Weights of a small transformer language model: biases.
Each number is 128 + 32 x the weight over its row's rms, rounded and kept within 0 to 255. Layers, rows and columns count from 0. Numbers have three digits each. The size before them is the row's rms in percent of the matrix's.

# layer 4 MLP gate, 320x160, rms 0.2, rows 140-166, columns 80-159
096:126120158117082115117117168114151043111226133175161074167137092112136120165132130115165151054071107143117122172119133075103097108189117113093166125141121143085109117167111185151089130102086092093075147143141132072127146041121142118145090130
102:118103110170118161175135081144124090088087145187073147162140098132130149113134141109113158115126175108128093109118197089121098126088060101097142132121132158150127176139124155119158171097140139195127076074162104152121132161121166188083164109
093:106166156151131197063088149127072120135137081153140110101133106129107104151077085143076152088059085134135139126163101139112141111100128138140048077090082158138146129089121127103133124100091100119070126084104135108138114038166120149185124109
099:204120126140166139100130163143158130100115127069140154122131112115145067107196054087169115162103075167146134073144083116140152161130115137119100201096085131134126140144104197130139022099116116056147183093104125179098109208161119121115159108
105:139149112101169090136148151173145149133127105140124079076150164113078156128137065167133167126148114110137178120154089128128141134103117140141060125154064148077127141172163158175143089118140141086148181134040083150073110143075103098090081130
087:140144106128108084110110131173139113199059138124137148077099109109044096101129159084150146139092099202119118136102098094096147121132142126116124142155144133077173141134124125117125149123132139103094171151072143112131127148109138104110148077
095:143100165167111122106162080146118111065145202158142181141100109071070073130081089083126143104129128127120171090116097126147150066150155089181162116129180120120093096082160156172114119077104085137124140073119098094132129166107163121104100121
099:108095178149122163141149128190120124117124189122141151175113176133104150145154090158216124103162086156116069124103068144086118099105130113120113130158113139121193106187138155156096152152163134127160134108149149091184130138117072117140042087
091:161062156099175111108134128088134147167105110142126111172154063133118137161119101153111111114121088153170153117180146156142173155150090171151111109102185121122189165127092204146196117107106140105080127176090147111123105110138166160168115146
089:117141173114127098055132168080088092110062129133206161118163098079132098143131131101118123150117139134158146193091171220170118138113107114111136123122104121157075172087106212178107118197190122171128112113132134089108115094110136056144089110
105:141149111077106157114104119135148141144115135161152053130196117069203103126159145153077109174114112122102152130120135134067151080110162140163145165117164120135109109122132118157093115130123100111135097093188136065136177137123160081118120143
092:076155114160100143145100072095110083158062062145117143155161133062141107076121143107084128102129150176118093072094129120131180109137155134141172110091086198154124122132166135131151099176074111169117149113115108191144143129118101108156108161
091:116158145083141123154072137121106111200165179112014125102179058137082075116138131110097176122125158125105154120153133138088123126179098209146152118101120115121145138109147135164151163133126141088207105117104171154086156130136092176172138163
111:151159107130137170145194086107148143110111104118141116136195089122106088101108147122107147112129133099096126190206112119089122160149079097076158075136055102091103179165197124107100102187097153087109159144129145126158145112117116120132161152
099:126164173136160091168129087153135144146159037095143053151175111098121124065132135149121094149124165139098104115137116114087134090155138147081147116156140086136111080156142118103179159098064109101177150145153104090115138157108174142159138158
089:120128134113181105155085111177163171135086156139131176116137152152179129064117108121139148141075144111155121137066110161168103162177170170148106061088143153134137060128121141127139071114135149110161135158050112053181169109070117147067171117
104:156147137116145134146111125133130103107118122089182099090110141132129124146166142125086105158147089140151101135163148087078223120114090133119129152151161139119154115165190205088146140114142120093134177135087108154128145146147123074152167117
100:128189139083118130127109096212123143168133105149199141128094135150109153100116133120124144127111102105134135178164137128121188117194126149164200130102130159117115160092101137179132104118152154108101134155121160122135118161131073110073130143
100:108148147117141186157145156156108100095131088117121115136162131090087078148137179118122132132139093175104171172096099153127130165063085167090100104110146144192170105120171134157115137094137130158146154123167089086132103076101123115141163133
099:117095150135115120155103153139104116110144117145138173081114129132109106112101092122095100134152097093185129124146112157118105067111111112101196216052128051181174114146080188115113152166199146194133150134132124097099162123096098139121172098
092:131203148110090186112130144073127178148126150152163158136118148110115135110119158092140118132124122110091156065020129158128168118148180106200152134199071116136112074112162104110159116053131120119108113107113141145066123110145110044145140106
096:175121150121078148093188124081107156149156085113121151160086198103115100086165080124134099109161177099169133076125156107131135186155181082181088150110144169110138146120116194090086108124112135100189117132119129118148146186168143124113099169
100:143106116162099136112104083192077129066165183135102120137143200181140093128095140097144096139107112100123175103191134128149113151157134091088113121094152203073104175125136132057114168073132139122144111046170106082123134156138147128156113122
104:162139111134117145104113061106115112120072138081161161081152095154142146140117159129110176123122128071133169162105114133141118119173137093115098187149093092224107212097086171236138132122160111147165121154162132139149132141126190130147089101
108:152112129093079148073161137170074117139217146195090111140100146102104142117108097125100142113129086120102101087107158156115119072130153088162150135103103122092153092122099157110158212049117186129176143110094102164105165167135118114096122067
098:129097147191117132153119174132106080181130165110179145127163142083148172098082168094146137153093088185136193187099149084132216110191101165132156135124125110123138140124071160075127105092116139138067177145150140137162131099065149132101136201
107:197101089123182125129127153099110091142103067136177156115094146114111144126129148156132118153137159147153100099083096165123141121100185209095122150115048107113066182116126232193115164128185110114123152179106126127126175101119105091185095117
# layer 4 MLP up, 320x160, rms 0.207, rows 140-166, columns 80-159
109:142166132081187152093121066140090124163080141055159143140102124133127121158095107143152102148110147117119064078141137124163136111111097148093141111084116078127126165129162137121093151151192107111141056144162145150129152169133138098129098135
103:137160165176095158122117119149078177079147175114136107120086153094123109152175112121168193161085157110101168111121104163090053127102132146090148078106131148106120153141116141089217180164127140137189156108153151126072136084149117065170158113
092:080086074120058103101169208183092110143108106147118141140126140160124114146134070095092125170143087094114140113171081161081099127165151188100090105145103120101135131096102080133101150037107158124106118090147135107092118106141114115102153130
113:114099169177141077089113133172107136193183137178129168135101140133061149156061100129142064133127142146124203106124135165128176127089084145117124086168091135122094158099124139142171106120087131139141133058115120144114110121141117084152136055
112:112209123090145168084065108141125168110062144119087163203191189104114112142139121141136128148105150129110076101099110120127169146096143123120137120112151103108117184097108142160145143165126123120127160145136145147162093111117108204050108141
088:163173095137121154117122125132111146122089069138121121162129169106096167155109114108161123140154155131095112142074083096171153099079119109121137120168164153161120124160185150152167133105146134104082096083115143114183167162132190165137150212
102:135164161065169146146129058147127201137108127119097187164143142124161154097136152181136131160157209147072144134152145171160112144114123148121111151133108154109130098122143131089075219097098158069093138131102125085178116119191108062115149111
094:162119104067103137157097102108000117146130148159172119052117089106074104136121081155122091150141150066145123094113095157142142112109138181100193091144135122119142200119107165147129122209104075132114100146128096147109091114139110114153133157
088:167113100156143133050160162109081163132129097148177147134144147122067169135088159196098190157107133118146169164125080122113088084121134137094177132132137092126184152136135156065126138135086165096153170078123161151133118088126126073182141167
091:118076135175120111084131093125188141167075196151144160095103147169161148110116141138104169133154145160105109129152159163115157131112152127179120146104150106156174050177094104102165103067119089087146122086141153126080113084161066144095127089
093:108128081138128118107117175122196114094146138095147105125131117109093041086108162146071135138141096128139170120157107060140106093146192121137134112121111117107220123121093146180144133171167125086129145144132151102116089119136128178132118108
092:117110152168102076150185106123099147111066142104123130041138138090094167127177086159138177158184159152112155175098102145095108078081129191067138135134120082093125088136182160125133103138171106147128127080150061159207139130089139156085117113
090:071151122112196071109114128123118210129112109086182114107142123117108100132091080129112108139169106127162108132139183089156105161148171105150131160178148163129144093174099144128065139123112124142100164109118107107173156111099154069124163113
106:131135133137128171120129133143153114119145169130110101128092166081100132075142167115104085139152109146134167163118122108135070089141107150111179095084146151130103095084125109065129116137089123071148133111097148121161132085170180141137156156
097:079146167065099059174111092099085105134131109133083135135140101153102126097151104099114138163130097133202090165103107120182164145123160158155148058094149156095155161096103132115106122133095118118111148114099135150130108125128150073080114127
087:087104133145152159091160087164201147164136061129042162183091128094097109153090129151138165192159065150146143111079152142150118085089125135133096083090178114109108130093149142126138106142133147160114129123124139092085169108143122150128194145
113:152170142118165147129174106085148088100146105118120070162118149097132083173128142194119103110092088160151116084137156120105074153178156124144102143146099170153123106123105154192120153157134133054116132147116142127139159143079218191148134192
103:110118158110136136119136161179148132091113159169147091109149073106138170115137169087115073153123130188111072139141125119184106046146130126105060090189144173175161149202150091182192123101129138183140147133126087146148121117123086206131144148
098:148107084121117169089077154164156134081112150159112126139120089125192127174153130165135192151136130113171151148128159166153137117124129109073061210157095151151076154088099128138148167125152106089158086113089071142106112129184157080154143130
096:151094079146113111129095108144116179099163222125130085193110129114104118141166116089119103109146112103086101126136139137109130099113157109078092157113103199085093162091133139120157127124129106122151131083038127116108124154154132074155184123
094:087172110109094088128086162142101113130073126132145076073126131143166100190156108126120122134114114168117091137184127115042149129097116151100126136128137162136077197191101115159135090154100149149153126111115167070144119090116161172109119140
112:109100179088160153169138162146073118119102112117122162131117152093108161141127115170084144101170119142115132129132132120063079097057151138154156075060155076143171142103144187114135103157140108081109138121030133129139108123113111159165119075
108:134088086194102068086135145150065117127174150173121148146120152116095154107180108155179089169154137118139153134116114178155125146114096151163147189111144102123077074148180196100077136108130101146093171171144145179164061132141135123114112161
110:170132168125107146143154153134152102197103095182164080083098128147131125169070156114201129155156104151163094142113146071138173134138155132147095103121119120162110127196082148131139050143168138105145106140108165139089133066143123177143114100
095:109141143164172058151120154114102026163146087157114162076147078158131116105148101167140153114133070129182144129054177075130109163148164141193140121099118140071113168114112131166096092119178127127105107103146077105117142124102071133111132128
104:128163124212170120208108109133123121163122078123084124181088144173168147100145129141145069177154126139176140118166117087090080103109102144168189172179113124107151147137121122156092078156122133112097127123103092073147114208116160110121095133
098:115157110122131146183086138118082124118169102138157149154092099158109108146153170173093150112113165085132059100158142171105087115178182155169161118121112144111082169157056148108163131114158151175079210132121215140136128109126127160153140065
# layer 4 MLP down (transposed), 320x160, rms 0.138, rows 140-166, columns 80-159
108:113142087116076140111064142081179163095155161165143113118170094114122147127153194135122146104136119134169128167110145178157140132179099178138102163101135105130095133150134243092128142151091057084100133113146153104165160107183110130134148146
099:086155141073124119148128106143135149155133168101159087130137101095074121122130133076195108098102180105140124148140102129126112079159188080165166146184107181138086111169168146130087138183089177155115150148116157097130088161152156092163110116
096:175134109141169170123089149138077155101169035151160085107134155136089119138167133153159129123094122122111132116166116110172149123086158123139087141130122101141110167094116044150089168121118052132101133103154091104160125121165094150132127158
118:124095112175094056134120126110115133197135151105170115136110117116113140094105132103108104107151082082167147128145140138131127087085120165088073177165090102107124133128109168121117131075122105184077154100094189177098182152084125121167167162
114:081113100136113030126139145061137099088093162129157176079186138119176109135138106110139172098134179144107117102117191140106140191133209145132141227162185103119116147158170118063126138159145172158138131100142094108195121114131111135114151160
091:194119112101117124112091133118129102123111135128072136094098084082092151124100117054181165133141133164124137140114098158126123065113193095177112096097170131132079122130134099138199206069183132130136089108129141083109156137150188122100128152
103:153156128162150114099114126156144146137122108169152148067148156119130106137172066114116163089130103118170118127174176109133134150099118206158073105164189166120154101041108186170174107061155080102101127087121151167126116125115117145062110117
095:170121145202094112119129059166078118152137129086121163129079119075103108167155110118084116081108166148133144124118173099195142195137130188121093144092159170108174184147131078093090126084188153117108046127067117114125088095126175199123151164
099:084162132099122097111154160155088129119108131136062103189175156137134164160101163179158104134131131140181128085182164083154161173139139151106128165186128161197094150166107255153136108110143117125094088185131087119146099116088133153133146118
090:111133117175145082140127151126113158125155110172170124122119203076165153096144129153124168118143156126146099131096120078162125080133106086139108076134159077106107109080142000075143189097125120123107188102093137139107149114188079091101129128
096:084175133106131127110055130094110125055066165145106067122172154125104148189120094137110179098142108169134153117149061144086150116114114104109086111099177109141145077121146047129112112153120125157148131186042136138124128156111113093124151127
093:116144103096079093107106092141153129142166092113120094159187152164144114129114169193105082154108102092130086107101110148087165090134106187114129157160056171155135121173131243135068127082141123168089064134088109156130139133116122138132158158
094:140115151139136149121131134107163105140150133120233130146127138164115094139157137141094145113133118118139124104116144179097145107083173107130111088135043087078114204122154255052126129040118086123097135146099108145117141149129162122155124112
097:178165136126198180123147157098131123059146122090106132085112120166125121175135130153085106114157127105125161146138094133140106093110087095063174167146147180082134108141184087146126156250100127147125131114093184144142110158120097125088156126
098:144128145090103130152152100111122093144080097106096124104122094066145132084114130115140113130117137121113121137127150069137139110122127148133140102192144114138119169108100104159102143117095145127094149153084127112136154069146097128119128170
092:188056168085160152127140179088114110112093096160113107115158123075159144132111160164098099084166121127098119105157155081149180114096106112132126121131172041145126121119151074112163129116072078127080158138252132164109138133186135125079091180
113:125098093143162129103150135126163081145125070134104089131117132127091163076087180200123148155094122137063181151135107141098155150174153109164160116133148172137084136128149156117098108126154134099071121166143096144138100107125178165163102129
103:109144148105131165100113127083066100082039173170110135122115133116137155097124152142140093176132124170100078139195163109137147145138125100078104100165135155134152166171155123175148195050132106104065158091124122137178112101154055144140146195
095:142137089135129121116141159130164113087132135121084124139118109091117168066140104129071079146130106172129125127156134139128103121082162070133108154135153109116171115129111255087129143029097098208086108161161104154131130082080130155127155132
097:151120126128081107118115135061156163126148084139135107122178166063110170118139077134134140114170103133177168125114116151184070140111106126074084125098123091080157157126139122201115157080117144133127080094175119151166109141115129141140099172
094:093122120063113166166152135111088107058110143124159152151170113125116112150106123117088036128123179132091148142145181062123207122132113134119094176173100107175155145185169110190155131151150135141083168122164127156115136099103163116084124169
110:127085179134147116122144145135117129141194135101109188167099106105086105109131100146070151044155194124170072149128164083166112144125154125186119086111199120147133127130052162107145146144144132107149107165075113140083174154114143119165106127
108:117138114104090114108128075123101086101097128085076142144126161156205116092108161180123121134168154145124119100131112078121135163050160148116156117165117097188103108161119161146133148104125154137123138125109142090139154102169197085180181101
110:098085121155108136150093120201147137117086127057121134102156122092125136116148200159128113116123179146132174101104157132169129122097076104162126082096127061132141113122134097191122177122100137162146089108143089098118122180135125128131117119
101:117188108121191107169152185108134072177103136194087128122107101116078162120156106121117101073102135172138115118084148119145101112084119159159154086080045114131149136128059185070152150118126131086127089163142162141106148149146098103106142103
104:147116129144197124153128153138128161164128186127091081168073144123127136156172114175103126127173100107130100119117139099083014086069098088121147100136075121123084118121125066160174080116125093133139120118212079144201143161069161142104092115
095:105141106110119115133139094095123088144136130114174120174081159138084203160130149112138180092135195110176094124154096190137119143124144095134145156116096098097105144149146220148112133117058192151126085114081172184066137091130153112133154164